config = dict(
    activation='swiglu',
    norm_place='pre',
    attn_scale=0.125,
    init_std_o=0.0559,
    init_std_down=0.0,
    lr=0.00543,
    decay_shape='linear',
    seq_len=1024,
    steps=2739,
)
Each number is 500 + 40 x the weight over its row's rms, rounded and kept within 0 to 999. Layers, rows and columns count from 0. Numbers have three digits each. The size before them is the row's rms in percent of the matrix's.

# up: layer 5 MLP up, 576x224, rms 0.0814, rows 399-473, columns 56-111
# down: layer 5 MLP down (transposed), 576x224, rms 0.116, rows 399-473, columns 56-111
# gate: layer 5 MLP gate, 576x224, rms 0.0794, rows 400-474, columns 56-111
up399 095:475471514434471579470521469471517508484485557466500465539476583554514504546508533522512486519476509472498483469604597457450496496519457478482480494510492499479470547499
down399 101:505447510532522494473514561520495520514511509556520513448543517432473550488483502491540503501546505460446519589484462521495471534523519473506503469531451481516468583483
gate400 098:516506559463499423493492499510492486463503493478508457451538473431451491471562527554466470500532496609528562488527521487481487540521533476501406543548527454469509514593
up400 097:488481531527532512487521514527487494478393443431490539510513461517510523594524415483497542480499463521511510532481469533485471473558533490612384482543499404531528490494
down400 103:567426519476554446478501493576464542451528410473486484528523554504492444467458537498360495457465526458508547453496479505460472531544478546420510511445474518522504458505
gate401 100:466500502474432496501448409519516452504492473594525538498489502514467511531555495554568564516573534517474400462513573507584470413470465426478535415452504531532485521492
up401 100:458436408457480586467568446505455454533462541538543476453495510491460501470517487506485558556472538477534462445519462475551567468532466473537532482481464489478529457457
down401 105:478530455509426522509445571540516556486471450506494524528522553476506490526518495545489544436414537538495532484554569474553517437495449500474468470539570498476593507491
gate402 102:477526513459416487490530487428482429523471453482508501523501454488485543485538458474494527473538526606572530472488545434508455527477474455496554479510464535449535484547
up402 105:534487518450510456468577530481547457517523549528443524492467548566431565447514495442472428461556556585491481542479515553427609493437533527527464604433517438468478545483
down402 099:490519481448470478511521508504555535524522584505554429531479520465529509565523537541512433476497457557508491581529465483501475470511543522550513491552556547510534408556
gate403 102:543501485483439485518514490518438551453526477602562511454490491535546482507456446511449407528425548460531456478488475560502481451469543520489522540498446526471559544541
up403 102:502518427441520475495529434500483480442482534584500531458507475488516465483593559522484488570476526432467484530507506471486493504493614468503506536518453512494508498436
down403 103:511506438485470553418451516476473516470509508483495523545514496467456555542490467471481532535498447510463472491460489524467489508557544454494441424524517542500462480408
gate404 097:457442559424552525476536536539547498592520509479537447518453543459533545525501471561484612553540512495491497520432445501512462468480596520473499528530466497511480458556
up404 096:613568468478514498530438532538472443497513530505519522473456500559546515489526487521506474408511483510486518501538505505464496487457504531452457494509534553534535422477
down404 100:535505446468487480546495524476486522484531454498477527417471536502522469507596509414574501496454519448459520469460533514508497555480496530544498494536380555449522497475
gate405 096:588560493531518556543542449569511481468530473515491447484489499543498576444520393525474531467529546578537509535551540472531525546586486529489536482527480437518487505500
up405 096:490477523508499531451440524473549527532494556487498539564541476557532516526422496405536530510502523518515508398441517521526531468475513484559448407432521468450423499482
down405 097:517556512452481505527530504465420469475574575538466494468476493524478458523512485480511445470464529499527536461476494535469419484455511534473475512526474478450473451475
gate406 098:483516507521548554437380459532510534484420518556548465427513501478501566529496440514476503476534504508470567520542535543518485521491450470499485435513455559464518553502
up406 106:504478622510484543517475534476497454502489446590480522510525477555492502435556542409478478560489548493522443472481523478460500470488461437413483516555511547482495580511
down406 101:499486527480485439443483506495471552552443489509526475464544456497567469491546547462495440500527461504497482483453555542510516534519503417511535520486495475449480538547
gate407 107:499438452496426490471459491600535488535494515491518511532514456471482390565514510510487534525399521462575496517512488480535476519586508458541488504506480550518523510531
up407 105:477556505517496514534457501465483533438520523487535497531498571415521564452504443544533461493555484441557488533500440557506447569498481485493465474478488429461528444449
down407 101:539490504491476504490504466518512524521578464620482443461481518480467498463484450539489515449509472482446473499509519550483458496437440501393503530444563459525535505468
gate408 098:513511504571496481468497456453464460541454521486513504383544528502553451493472498484450546512451572576488492451497475501497536467478492488477544424518476444514498511419
up408 098:569497421506473502568519442574471449482555460503492497481496565574587510454439547505495514541435482437463501599506507508462472481462556464585508502474451515504504523480
down408 099:572489458521480509515453527426492503542584558559483517522494547488532453472558520523523471507515511457570563468550458563508531486504513604509482550496550396566462518543
gate409 089:458483504455554503558493496486479514474378507493504546480546504483540563478606505447465523550483529538507578547532410478503439509545493443473421502501523452484530457426
up409 097:500511500481507497514454502452493463411494518464459562465487443527516520556480463494523531500476527510489456531541407490441505591552542433467490610428526507479548495500
down409 090:512492483508512543493504477508521549472393505512487449507503473463565490456429523494438516458510493537464445382530431497478459479438502575489535529575484544510461525459
gate410 108:435524512446474465443518572508542521513535639429457475512508487476494416516480506525527486479488436511517523527555500561577428562547507478546463530552452429413532521501
up410 105:550548508475471456473444460468515439537485456545505505496531475489484579543529559471482439523479588482499492481497475414484588528518461499519510537496463481496525509479
down410 105:517588438511456449475442531524500444448596497590576469531486396571499503435502478539464524536481554512500478484516561515513489437516494517466508541493496456536460548508
gate411 082:545451427524451488549530583443498489475438548541506552535536471547453506458494542522424423516483488478446498513511559502459556463493507455468436476509472414500514508476
up411 093:532494484453557443479512518533513450557502440487529495432497450564422528519557514460537455535484438490474464494487509466486505458497523514486583514497486488442533484478
down411 095:447493478567497444473458593528435541482480568535472539586560501534509513531427457486408453501497551494532519554543510530456566472506500493511495482509487501535494485523
gate412 110:504476508530475495517546425534472491499547490438497529543487501489453473549450442574452436514568509570573472478545519555510513440478442608494505431519522477528473475458
up412 105:565507485507465473553450516496469576418478485490464451446494530522448460475459543513527497499531488428443534519492431482452545532535542474497544440537437487387519507488
down412 106:507487484492486505497523515534528551419440490505470435552494479492555544499501547397558545531489503449460526544552533501524475544507541415442480500512454481428540569518
gate413 098:486572518488531508461474476536531550520483501458497572440428482511508481452520477439518542440479531526489470512471427509452526520505526521519457462498516533479468462479
up413 098:487463511441557532476497442487496515505514515480498488462442462465528485447474488575513504467530507423493502501535506475572542559601514474419477492503473420498527495512
down413 100:511483502540477525509604486496479506458476468591482529476528538518542481499468422440504546508542487470487511491504500533463459476512508547431451489474479475502516469491
gate414 098:577506465510454550523511533453530533505429540443509542518470518526448467485535548504480486496506516523531578521477497587500569473475527507475511542530491531491451582528
up414 102:451454506462469527472507487498490530435522537511533454508489513600470486484494512509489394506439504565492456481491511500489503486503498533508573527478477534526518464460
down414 097:598481462509595477472502530501550495450511508536489470506499547554497508506516490484504477475386503452535434414501520509596467481464493442528474529456509524554497520479
gate415 101:510537524494432409471458524445572462484482543467408564462494505522547565483483456550556439499582571464495522586499526502446508484468517487517463470409535431458476486462
up415 097:506506587445494415422490528500470497518504504479505550520530475512475511497516474410502462580587515466583453498536587515530467543526547484502494528431550472496515493499
down415 097:440463523566500573491512507504491485507477518468510550482469504528473481492493472603418516416455419492489546491506474417470554455452473552537472513506518533489524564464
gate416 109:436577439503521485500539475517449518474522495493484522522485449564500472501521519500514542516487559512529412503478546463498473528469569447459495450507538527520480440514
up416 114:447455449446445574516477474423500565473519497530466496528475440470449543518492458567506469560466502562544521455485494559490514516565502517441505490441480518458477490489
down416 105:416479563484431549500473538534518524531474550558497483523519487452511545495553505522473548482496454430480461481534497493525482542556445523502476543496443533510465474452
gate417 105:573491453512474462429550460557589485485489431453515506461517463490523465527444526528490495460547505456544427501528527534578502475437493498497449485453515464539500534536
up417 107:507544593476539479486475490487412510515427498547476462516533494449457517547519475504413543513456527471523456447480538563563485505502568417428492456506461479502590524529
down417 095:447506415528476587480502537509512481557427493473582461465563478478482519496549489464457551523463492543485525484445497448475553497541611440520527409557498499467552572471
gate418 094:471527546535478505571463550486483465595556521495478444506505478476473503458568532530520528504536516459429522507490541554509486428464487475497495528474604539540527477578
up418 091:560501455524492456512502501518606492515475448445554455417492501517429534421501513428500453476409553547411536507469482548479476488582501554504560467508574463476460507591
down418 098:507546495518448543508583481545438523536559520502466503511508496511506488425550555481520483449491570545456510540517541556477515479471530518434562491506503569500528548544
gate419 101:482537416535498472491521538517512473428483482538488558444454499519624533500481494476531510541529554581504524529493452455527452428497457540518504455450463548503507551561
up419 100:492445502511514513457564577456492478542508511537476507502479566427513424467453439434514475480438507517520558530435437449509534537505504472507532436428453509459510514483
down419 098:507510510470473501465500447481539421489477505476481462473468558492531488549492565451511489503574471511541496506502546521571466459480521577547505574521510488421506541554
gate420 100:502457405585395515484548469505487488513508525524530560433492510473504541531526519484518502474507506454466481475453503530441546443522466405494515555506488497525588566534
up420 105:482482485576457536504471443478455563525488432495536547516526519505540548488621505483508505494458473463494473508485465491455495459467481550516520511522541468582502484422
down420 099:449524500481500501499547538547413467402538483532487446486472478464471561447440580514475439493429471513556543421466520439448484509524454454458509529528534456530444491464
gate421 092:533417491508433504488461550515463526474557521492563457529500513506493561464507507524484421476458392461480516508550557486532539506547521549509487521442565494475519445477
up421 088:469418483480518532431506446447505465493504562495515549512459532481553480522472501482515491496555458531456493489467452519498562567483450432460504462475478514492555494459
down421 091:550607473484558495543541513527482546440574531522457503448462519538452543466528451452539522399439521504565529448482484511486437486500483516546441482527468450461506451513
gate422 105:576493564495511535459411425523541484543476465527527458501454531475503456530532530504463558524533489493554569489493496504464465550533560513588495466523497549532516549492
up422 103:475554509474447504410502460436559463454423582472496539500494531455392493553431515492509575519509515510545560480456553450514506520535494562481435458499522470572429522454
down422 098:507495474452484501566491603540476529492496526490446478497452500465537492557443509503515466533570501549541538469477509519509528553467472488559492514532455533518462523447
gate423 104:452595496536522440538457488483477496516576516583565556496549481480444498520461469462415476497518398542475507516547563468519472511458553514505494509527409466457587514549
up423 103:507497568523405506465494518452410560557502590414468523547465484455525557502440519530489508467467515412483447527515493502437574506517525542549477481490523473477536475505
down423 097:508459463441471478467501447534518512468489557460490420501566483574519508480526459450519460517566484474489507457504527524493503497471419469453474494511617442483447495605
gate424 103:491445489481533489424560492524461510472532486503524509481540487469529434522586504482545529569449556521532579465486489504498535494514473517486457496512512524482507504571
up424 103:518455511479574385517456516527540507484610439545562445525592461427496539510427451484536436509522503514500456491591589510578526507525560573514464476455550440480519530480
down424 109:499445467478556511504429523468568464486421529504452459516509565463546492593485468485484506501528464504577489535547481482466536480454473490440509534498518499468463482498
gate425 102:519456457442491618423460458483461512527427528549428448510488515470582539541542493579554560514558468528456462521410488482520475556510523504442470486605429521420438567451
up425 102:439494541469553518554534454490556489469480468548532521530532520418482402483490536447472479562477436448522484487443462458489496509536496472511457524493460469482459480476
down425 099:425507475500562440462493596590511534444492519479501460528473498489472549505428485500485531417521465443554445515599505521457511464528499532500430486548484501542531480470
gate426 092:494457470497522537487473507494532524556546471439513475569467517518499473464486489535466408552496575523404429462510563565471497422546538496489491475497530465483504445461
up426 089:539513473442528575477489474505469498466474510473555458463573465456504551542508511474485519459530512511515545437452478513553484531440446556525465562475495465570449493445
down426 095:483502551520526484489468529560488571462476537525482582533525532470486480441493537440452483466549510445426501526550443585486544484548512531475509489540481510519505517577
gate427 098:474558585428513459442538424494509476495572546477552472487492515436473484496476589437486452469488557512539546438487528505565478523456468563499495464534505433496546449520
up427 092:526502483502520498439459439544439473483529393526491476482475483470452436577446510519536530485555513478498431492475446462474477467429492460486453518506568515580477393487
down427 096:531501515541533514556463450518544526526557579448590526528456526522552497519531526481493501537447498463531543508416519538545532472507480477471468566542403464551520487515
gate428 095:493551505516497440517509454493605460443498500515502451493552473562482536471431517425528520456541512460530523504500504527536440476448559495481516471489427571478476496536
up428 100:530508425515520559446556466573482489514452494470478483511528561478530485519465445479560523443504442507498493523493487475551424472455539451436454476456550513467491518477
down428 103:480523486492485539449540459507445446522544489486500541503518498559425539490498497455471416475509436582542550482440533538482494505487570523523511515581473521545442558555
gate429 087:583530476468491498516498517548453482468452413522484438446470542536477572418555564531487534492522475509523548479526453437545444440511579524463462484478522437537480538458
up429 084:546480494490428491500507544446467526548459518485546449471460524524500596423596516574508550469458498583571494515528512478514531454512485558457481486508514482523511488496
down429 094:524487472494504511493431544552515517569553541441511479550552417506540467508413470474500484530545484447523425433477536508453513509507495461503465494547499534555473523489
gate430 104:490482441469482527471449514447549487493518471539500508467552584532442502506541511456459431607561514515522507485503485567509389428443477502462508473450473476481481500568
up430 099:478555443515500482462479431468518493479535433437484485470519539489552548538503481445461537420521494468478481428501475494524517457546431481505427482441421471561520515540
down430 102:475511509508481543543459551507483472486513387468541445487480496530494517479483489525479529456457453519471526489461551499523563549551516508499500505555531541429511478492
gate431 104:581450500398508462499535478448484474544549509472493470539508472422414503472494451453492482504419487452522527424494608491490499440492438539536560511477482500554490455473
up431 103:528499511483400460504538443463479511433406489447491529528455560495437559506522487534496465468427495475478451522567543526407482469445444488476456540500491518477505506541
down431 094:495550513441463497498538442511505461568470489475563544489528520442454495597484489536507522499460490416535558445504471453523543420475454571508519563497473523474540543455
gate432 092:538476486469526456449436483513441517432434455478498529545548579491483513410490474490454484509499470546534461460490456463533451524480481508525409538592497550560446433482
up432 094:567549494556421526428475477519510503514416513506530489516545499518453488433477457477516520588509446547474536480548513431583459509403464491456512509474520615425513518503
down432 095:497492458524469590503494497513548587478492504519439583552506498552476574511446493498488505532543486572466494476518406502517472527560502489510473473485532497450464461512
gate433 099:505504545563530508484514527488509566543455501446508502512487513510498455448507476515453518532542509504582458572555479578548484520468517487484497531520535456514571506490
up433 096:560515446494531434563485503406515503420492449482499447515531501517445439535456544503429497488446531522522457520500485474552506465561497510492463539503543453492443451501
down433 098:476530478547561466510507440540502482578476538510520521541494547549501483508514489534541630509486490497447505499468479450471467540441457501455494504535474479406485489464
gate434 096:489478531478471451523563514528469447506553532479477533517514490479501581476482563507525597516445462463547502535564515461573464452487559526502512510530486547477485465497
up434 093:514473539467481442467563505548482489498493545475553484495508392477475489434448486460469555484501506458493510448593505452562516520555624476564543557479455512483473460515
down434 098:538460519475463500509511476555540456534502572499547495503515489503520472515511464499483467497510385508586482491553536504454587490508481532533440490478468497509507504575
gate435 095:509515504535428516496528455516496423505531422485484462526505559557530598608479490545574433487477493533495468547512459527452554490469435455541499458473477546498502525528
up435 097:553445512465463491464453489580509480553489502473455457511473580522525533531557544482470548488460451569449479469447406529538615532462474492537547572486488499504521470451
down435 101:490515456544486488485540505512489515512474568518556450452459554495518490510555484460462582545470517564450538559454474506560481535499440550506552537583536550506489455488
gate436 092:508525544447494447437497459474530490497539453493495501505536510533540521470549508505539418506481521566477457446490509552471463449492500559465588504482527527480461488447
up436 098:472488586539488525582438439463498542475492523568515524506503524527498468504486515445527473505517556493542495452535503498453505527498539544454516496558552527541495453534
down436 103:475391511546491559549484482502476558387505552524560550488511551563477530474466483572450508511504466472569453473538499554452498608465514480493504508471500449508457458422
gate437 112:553524518480504475517506494496524517495550539467483498459439456507478522469517484496455534587516487536508568538530470505427537466418542493520569481482509472549488636494
up437 112:427457522464506515494564462545480488448571503500468564475547476554503516532523492542479621485540536520480498469481567523498514577468434410495451470499485491512541432505
down437 104:485575525467465463514523466525405500463447510504521460500498559516438547620504418475467487560563514485476532506474543487509536470499490486563502513516466519575466533553
gate438 093:539482502535501469536502535458526510525451583531457524510442486485496496428492482449490516451436508527499545535527421514502493469395480520518503543467487431479506488540
up438 094:514424481504487544495524544534504493516452518506538527518497445514504568481502418477529544545464493513518477487550421518439530496499494480496531459556420522514475498508
down438 094:540540507510523482500453476549503512512531522479544526554456545509475516546467549542496497472446499511484550488505500443575468559471497479512422506378483558550531480459
gate439 090:487581495425481566519439548533509464498490456496495508516541506519462498498523489455506503421492426557462508515557480525486545508518518500491501512533529501422520474499
up439 092:519509443522452475546494557502399503493440464484465476506497436477570544480432531483547541446431509508472564519497533519464517479541611559452506495555506471495484492387
down439 091:447463495436478559467537534430487461455491463491487518559522528473483533470569598503436447481521500526535471561600484517575529515520506480507493497468660472512538423474
gate440 102:487456562636415511496499556468509512515456543516569479445497513505533485582527478471474510466509518492521449492511491502465508473512522462500466482447575496506489449523
up440 097:499485460506513488495520495416533488535540509508497515517535471534542553445546522536516500510465495438454516463457508452513438440513521524502532516516518473445510537493
down440 101:515479463443508491465539480520497503442539505481449483507496454501529481405541525462549524501508513510551432568578557544487407581466499561497526531548459471508544477500
gate441 093:539496545477454510448512499504559547485500486540541442569524520542529478476537457549439447483568483534528426514478505517419484484583495546492436493524448485486498511503
up441 095:539503526550474515474548439556459548454534456432494465468453504518506483481502528451445521513568563497518478478481555467521516487464521509494517520474481549454516467535
down441 098:482514464459526470617521520513515498508544507486489491514504531469421512497532480550501522519522472557440514464489469518511463521514518415475574483507523524519562480527
gate442 103:511464465462529550497562494505489503505533448470487467466515510536480525538462530518530442536431410534447526525538501462473489567468464541570475471491448512427414520473
up442 102:472489457505526500467523560546481500477456476462492576523435509496537511524474513396480450487485491568517549495518428562502451508470482483549462558422481539509518426485
down442 102:481576503527552463494539534468549523522550513493461518544494508427532524512476454512469488535561490429522479493545544492534553511536487426544525478474476509517543544505
gate443 106:469512484544476475509535472504506490532451509448455519510454460588533487517489538446505524459487443414441479523475478508546452478583434509559555542535464481488520553418
up443 099:449530454456525524519485515462471449476467517541478500444448469551564573545466477456498498526475503480522568539521456528488504556537464570469521508549493479447454438539
down443 101:515509439579549468492469540432437518575501476521453572479462473540463496499481518477530478568496456518466543477397527427493472578526454520503499544493547478542488498537
gate444 094:439517524515509443442465488502542492398504501551467535492511522430478439518514486457478543519493531472487477515533451565479583490503424497499466570546474525495436557512
up444 095:514437425621486527474442474481469464497478502541540540453499604500457496507531466524487516513492496514474495560529485412552503480556445514510352487484537451432491456509
down444 097:501500490396472599522447475576553481526484586484455483447522524518471574432541482415582510480496459520485517478466507494459548498546504539394507415434518472453490501386
gate445 112:597505488481480503550505468524496500512499487525477565424499433537521510469530486488486484465444498473447488481501483525489534546509479481477507447508515498532436485512
up445 110:455553561524497449511495528530486568539416515555403453480486518523467470528462485504493486481573524503498486490459502490505504568430469550520494562502461501501476472553
down445 107:487446573495430525527450459465533513532536505569448493428518475524551476441431493487491530415509483537479528573563488501418527509437558556437437483492485470526502458521
gate446 095:465421520492468455515482497450566498525525477496562463502481432542490506518511569501543502510546428503484465517561440516611507504505513550481511509539508458465507514507
up446 091:505492544507486496460530533523578425488496471454589355506541470517500423498484523492496579437471515543475429501527465519501556489531476435515471531534510465476501471460
down446 095:474511540563463498512497528498489468536465463563519562488536484474543479563538529496452500480410492577480519524549513543493487509496522465515464447462450485596557487470
gate447 103:504524462545450533527472462496495470469476502483496460437532475453511418517501447601502433517508493497540465475445483516508448466527515525513436558519503525528573534459
up447 102:520484431517498562498546442529488418439406546465476503548466520510540456527550549488503455507511479506557559437438463516536466511437541445504535465512458497505498493464
down447 105:485517531509513515496463479491516543465582526523395572553462509521440587502536503507505522528529573492568480506492560472535496543494487509487533463491522498433488456549
gate448 095:536527491485429564531576485493535495458443573463495473506491558498468489516464536506483531542550497547466546476494475506505530506418455528527373533489479527501506519532
up448 093:465487491555497482513487488486479442573418451478491522541448434546478504520473553490497493461459535456465488465512527521481491476494575491587507503455460532547565469475
down448 095:575452532509513470516505513505542447533486525469553533460535485566493447498465454502486451548520511482459430497456480510530468520535521502550469483457420471494565475537
gate449 095:578506443514547455477494471562467497468536547515534487460456569446474512505523482532534510516553503483485515529503504572490543454441487494491460507455496542475546535509
up449 105:507514561510528545478489507518475538454450521555488453510452544481486452582501563531550356474470484483589480431468455485510493606512503494510473492496492440480542489502
down449 103:453490418481503471501483518450496537538495492565427521577544429486450483550509452478446464474508532561498432503503450536502540482499552561446508475519539482456568505535
gate450 102:558473438446480513523473482522465512443534528412422490493511477450514526518526465471527446511539498512542460508510463499515453388495473484544589472573509542493555539557
up450 099:563511533545486575483567632474510429535543478478468488448522505465464515492493492447540489466465446542480520488464482479492434478489530509484541522514419519536477580449
down450 107:508567536520474503513451528569526472531528512504524492502558468496545511439457449428480533529518555490565557506464550507513532572506488495495431553516536574537489507530
gate451 095:503494461457497499402469500497562556491539418563479463472527470529461476519534498490517542471502573456507522498485510477534418517503478493453600475518489526479511503545
up451 100:472508444471492458518537473508546453473509495538496469487542524514506464477573487491401501413524494517481520525528541488493516489512447477492495500437514505539359483452
down451 101:456524500471482441508538564471504528485531543541444507503472535503489468426535480488439468463496485512510452508425473475587548477515465485472543509456564500496445590479
gate452 099:515516460568468447527507480443467561505495542494485464508510488470470500520469562462491458496504488463536464567551503511482419417488442540527461531544498495514556427516
up452 105:524497471489449514429449547536505472549493544502513534500539536573441487487598512499471529439544529508513498483467533532511506494444504467543518514495499458489524485482
down452 102:459478547527477488461533482472504516497522514463469502478488505535524429571522546470520533423498454462475476485449568475500528532488526504470462510384457497554573528464
gate453 091:496501512515456543476544466509555471487450530546454499506470522490407429518525522514385565436479583512480430545547518524469520491547518445462479455460586538525407451507
up453 094:483451481505441531448475469508561509451508532565411534412441458481491456513521521570507486528487484471509560440487428526537489425465486510503515507548538535502443457554
down453 095:470510494502601436555553528470431478533440480578507476583471498478559483488457512485508471508464560440473467568562524473542480481517493453508567465506466521493514524438
gate454 102:561466564548485463491577470483535521468563467476498472508524445477539514452451569505467437493477500489492499541515514499443452535511501560451481492556479514518481409473
up454 097:572547535467525517522495556546530499522529451445536495503526430501504471465505535474461482445490495484401470487518542518470433484542516457516429532530484532469512456495
down454 098:506429541482483472465493538440419483477561503522444525482500543572485562564528494564502521471516536496570433466519489458514520527454474485520527432521529495555513470500
gate455 102:511475511521507498475468518469467485423506474486534494465525530498526489569533505461502481458458410493498538527492480482492449469514482444474489516552541529461460593473
up455 106:538466483485547523536469504471455449556473498468464505516466526481533480535479514508462489494589502490424502539554534471500541469509482459492557477519545463594494376588
down455 100:583470483460445531446468504536501478510466481503487477512505496466519503485526551442489516515456551574501546460556490492480486499487508479495548525493523467552565460542
gate456 101:546492506463576512561465508554525576516463499508514477568540521454550453453536494515479540558476496570458524507510497527476461448490472484498559549432480535504408565504
up456 095:496469507568460506559552481471478531434497497548517505543498492557488458510447559446585529533481456485531552498448526521488542414515447358510532578523527553487462500504
down456 099:483568478503502583469456549485516518434518472464499520530518470448564403467498514404443517554541595586505523461500532510520480485513491460496482462519472451501472546448
gate457 101:508458488505498497436474489555481432518522489543417443459515517514595538486459510443510520426494467511525531597404522567499463490468502517486504512495498460495504530543
up457 096:478566472470606491487502523571567498491508508542542533549545541485458415496485505491494500551424508520546477487518491491431441425469462505491516458494522481520457526558
down457 100:453396520527465461509555438482457500467555498467558534505500423467430492546464531464469476546500480438487507544482483545454500486565539507505531485449474570425433586479
gate458 097:470455518431453476538516523561501514480505506436510474544525464517540527533473589399473451513530566502543520484539579507536490466506517514493465448524489453576459569557
up458 098:453494532560497537521507503484495426508470499517520524474481405484530508518486440546544543473480374464530643548506432517453587440453519473501504495469469548541437507523
down458 096:472527564474481550458482522520466522451565552444548444599459497441557459497526516470479460501549573551488506495487561496497522488432605480447521411519480515460497529450
gate459 099:516527468485559475400545491497429455508555633468510480518501519418512519419547541552506504471476516497504476496489547470444429471452564517505522511500562548487489593576
up459 103:499573483522484504509517501506440531365503489567524476478498457525502482451522479487456504589583571445452474465445456510558484449458478478483530412512545454488458495413
down459 099:416514441483551471498547427464461405487556492580511518404435492545532473486514541582524509463453496540510519538501439535536467537537525527524462523544454506484458537539
gate460 100:526506439463509484487513508488506423547478498479486520458510426448546562554547436475453404522468443461474493584465542537485509479511459442448474496492601524508448538497
up460 105:493546467542450481573496436474521477521469491475569535509536446499509554443493480488510440517464534493443479429575505499488435549513617529513521578445475471430519502542
down460 104:524461566451516534513519499460496431523472478491480482476488521472459428461484499481554539553470514516576500447452470530506448505536596468382444425499518509513454439551
gate461 104:444528458493415467478513493451530484457507557535476544409477523538545540609464484457504494527434505502541509491491548486435491429477459540497504486532470485535478564560
up461 097:472473480526491483449523489490451509592546542455536476482583492537415482438471542459504485488523502511570529464498510488472478538499575521453441541464537582505453421464
down461 101:465488520462558428509486520456499538477512561521532498503461486495523460489518510534510522481553523490554446528489487501485518499489581530472466518423505494503501447475
gate462 092:477468517492511521471523488561599412429555500467485484456587447456483449485502470540450493573550489485515518391457492552588482491467525539513557518499481412507539459529
up462 097:538544492492520513585497557507487467437471532462584503422535467481542537485457437510599553435500485507481489529419444499540444446552510552501564511540475499536535483528
down462 095:518493456493461492546521458503543467522493495471529523492522461585517500541512569516476531562466521448540523476512469444518509509499489519540569498555558471561467553521
gate463 094:532509423500447543522445454464566481522522551573472499479586530507462523550482480533481516462563489539505581541482529512504509483528434479504492529528512551617445524557
up463 101:521539537455533514456468526572488530549485413481531502460542522484509481456510575458524461498510494523500525524549485481489480492487436516506418505529495512472436495519
down463 096:482415556566460478492536468507550507484546465584513511468436460479505422442535551469525496510533571507455472521536433433464538476518494523538510488510456403478459570513
gate464 095:461611503461496520510520523526481500468511469442578505508529588525475536521531432486531569468524488544445500556454497492448554516526477444530499517545559476568490518503
up464 096:529536489440534539502519494511431544433594464419504511533442471500437515494476467589539427491406504550511518449485468536521504488553607504478522493372456507484553489498
down464 100:491497533480481455537475524501483507468473518519503472513588573536480603432526496526519456477510478400491464524545516585600554442443529503464443477531555511469531465526
gate465 095:449466434530533522474515510504542487524530556429498514493526460480554540562478524468548426494500501561562501522523507501501498532544541508544475521462481476518448511428
up465 095:487433475465443468503481478541493491510475507493522437547595523445530463497527485462521434518479482403518531432488457467518499518521482422551443411497442445494521518439
down465 091:519499465489520461521522523420485470481563508466458482451413444514511468493462530533534456484533531568478504526574459566526626488425455522554510434472551555527487482516
gate466 100:488543511518445524505544487479467504456460514537547452430465519534425481533514464399459435465532504481516515537515518515495541494527554459477484502484391467533543513572
up466 094:506543616488530487508575454445508506537473492556456466470563545523459566574509497457482544523461560475511507581502492473493491495460583485467468449509442472608510524545
down466 096:436473516506507593548479513528508493492529488465474429537504555462551555502470465542496563495458526499514571526522465481530496507503526452464466542465466489490557432482
gate467 110:530495436512436511463533458513437448484466494547405475581511476470443487577538470480495551517449523488475408522446587500591491468471482520545446458478503456481488528559
up467 109:500523475604529491484470521553603454570422465578507467485528498414464494514500519507532501498536467558509477478492497462483516476510431565441564463492464472472524479533
down467 103:413540490536562487483429517525516540516484505487501460536489531470500445455479518514512461420501587518486466441585428499465473605515465513502556606442489535511482415486
gate468 090:529525476359473483530495503429482478585527484502513511476485481525500540546544533591406521565495458526460490524461400536478432481456486501556478532514537472439502458564
up468 096:512490486471493538518553538502495387542588549490477544417544578514486532496448503511439555481520451484454466509488581491602481533534446464491526462562508485521558552570
down468 101:452410540540462491485530486428524493459537491591491483522515523525549530531470457507536509460497508470530572513525488495430512514484534475430522539489434535571472486482
gate469 103:522524509483504514494365488505454518555502524463471456487561519425503476500405555459501487528516536519530558456485505531422478508490519550485485581552420479462543543529
up469 100:499457533458522520504520521451411454455525497507441534510579475515465496525490510584522523504470560520461368504562472446482551524569501552529549501519449458486555487506
down469 102:492535470521476629493558494536454519497429510471490428518504428519502570547514550500524450466547545506508535484516509475483514483410565403556500472568493522545486486509
gate470 110:506511534540568464532527475439444473472441504430523506472539509489467512458543431449557472533468476587514551547528490556508460558579490494499495444497499388525419520506
up470 098:478470525513504485494510506530521408434423458478521500449512531551493507612492545521478563491459533505566473530496537483483492473491511532447539494516469514503553470477
down470 103:535517521540516503511508559523554496473485508500476435473515438571456488532492510475466470569576491477515493439429478539517514450545549478491486537539546457456465458471
gate471 114:518454550558530517453485511492559547580457522524526430539466478449460562417512617513475466504502610442576537485510501495502462536473494517503505516519488505433483508477
up471 107:436467427482521472487483539460606493480511489526540532518515521480543530569513474528512441550532554553466496432477466480474513486512503486393481464507505479463439504567
down471 096:471532508459459547458434448539480501527511520492524474542494474478519552563507480482542501546541505468553494537483560472477522497474537441496573522480529579516489478518
gate472 090:551455478590580493527493555520522445507535431433501603508420526491554515489510539531526496466506517525533461448544465533523528452572397466532433435519406453496485463477
up472 092:503483520490530518491527528501521444506542444515473455483457490447525510559498530432471485475532416567544560448530594547519506517541435544462505475528490538457517556525
down472 096:480451501584529430508496531449573499498546470488431508474506562512535547482523476489557549520485471522566506561504508537550541483545523508556482552495456506528512450513
gate473 099:460541476462451542416565501545475473450550540565475493471514508534531465479398440525443492493516569506422570506523414515506472463493475543470474427490504551500516461527
up473 096:498507538522552507413481472504516523516504521472483531461502549453513488495511530503517430458489532459535529478442491467501510498496519517532523572503490514530497471427
down473 096:534532458518488470511524509502583490441464463553504512517576442484527494496548512483478499475530532539533540534520515526564463456447487488493474544526493454517485558506
gate474 101:510566547551552514398502475486428472501517523486498440489508481555504497444505469481427510561482457558447473508480533480573509519515505510570517457521426378396554432501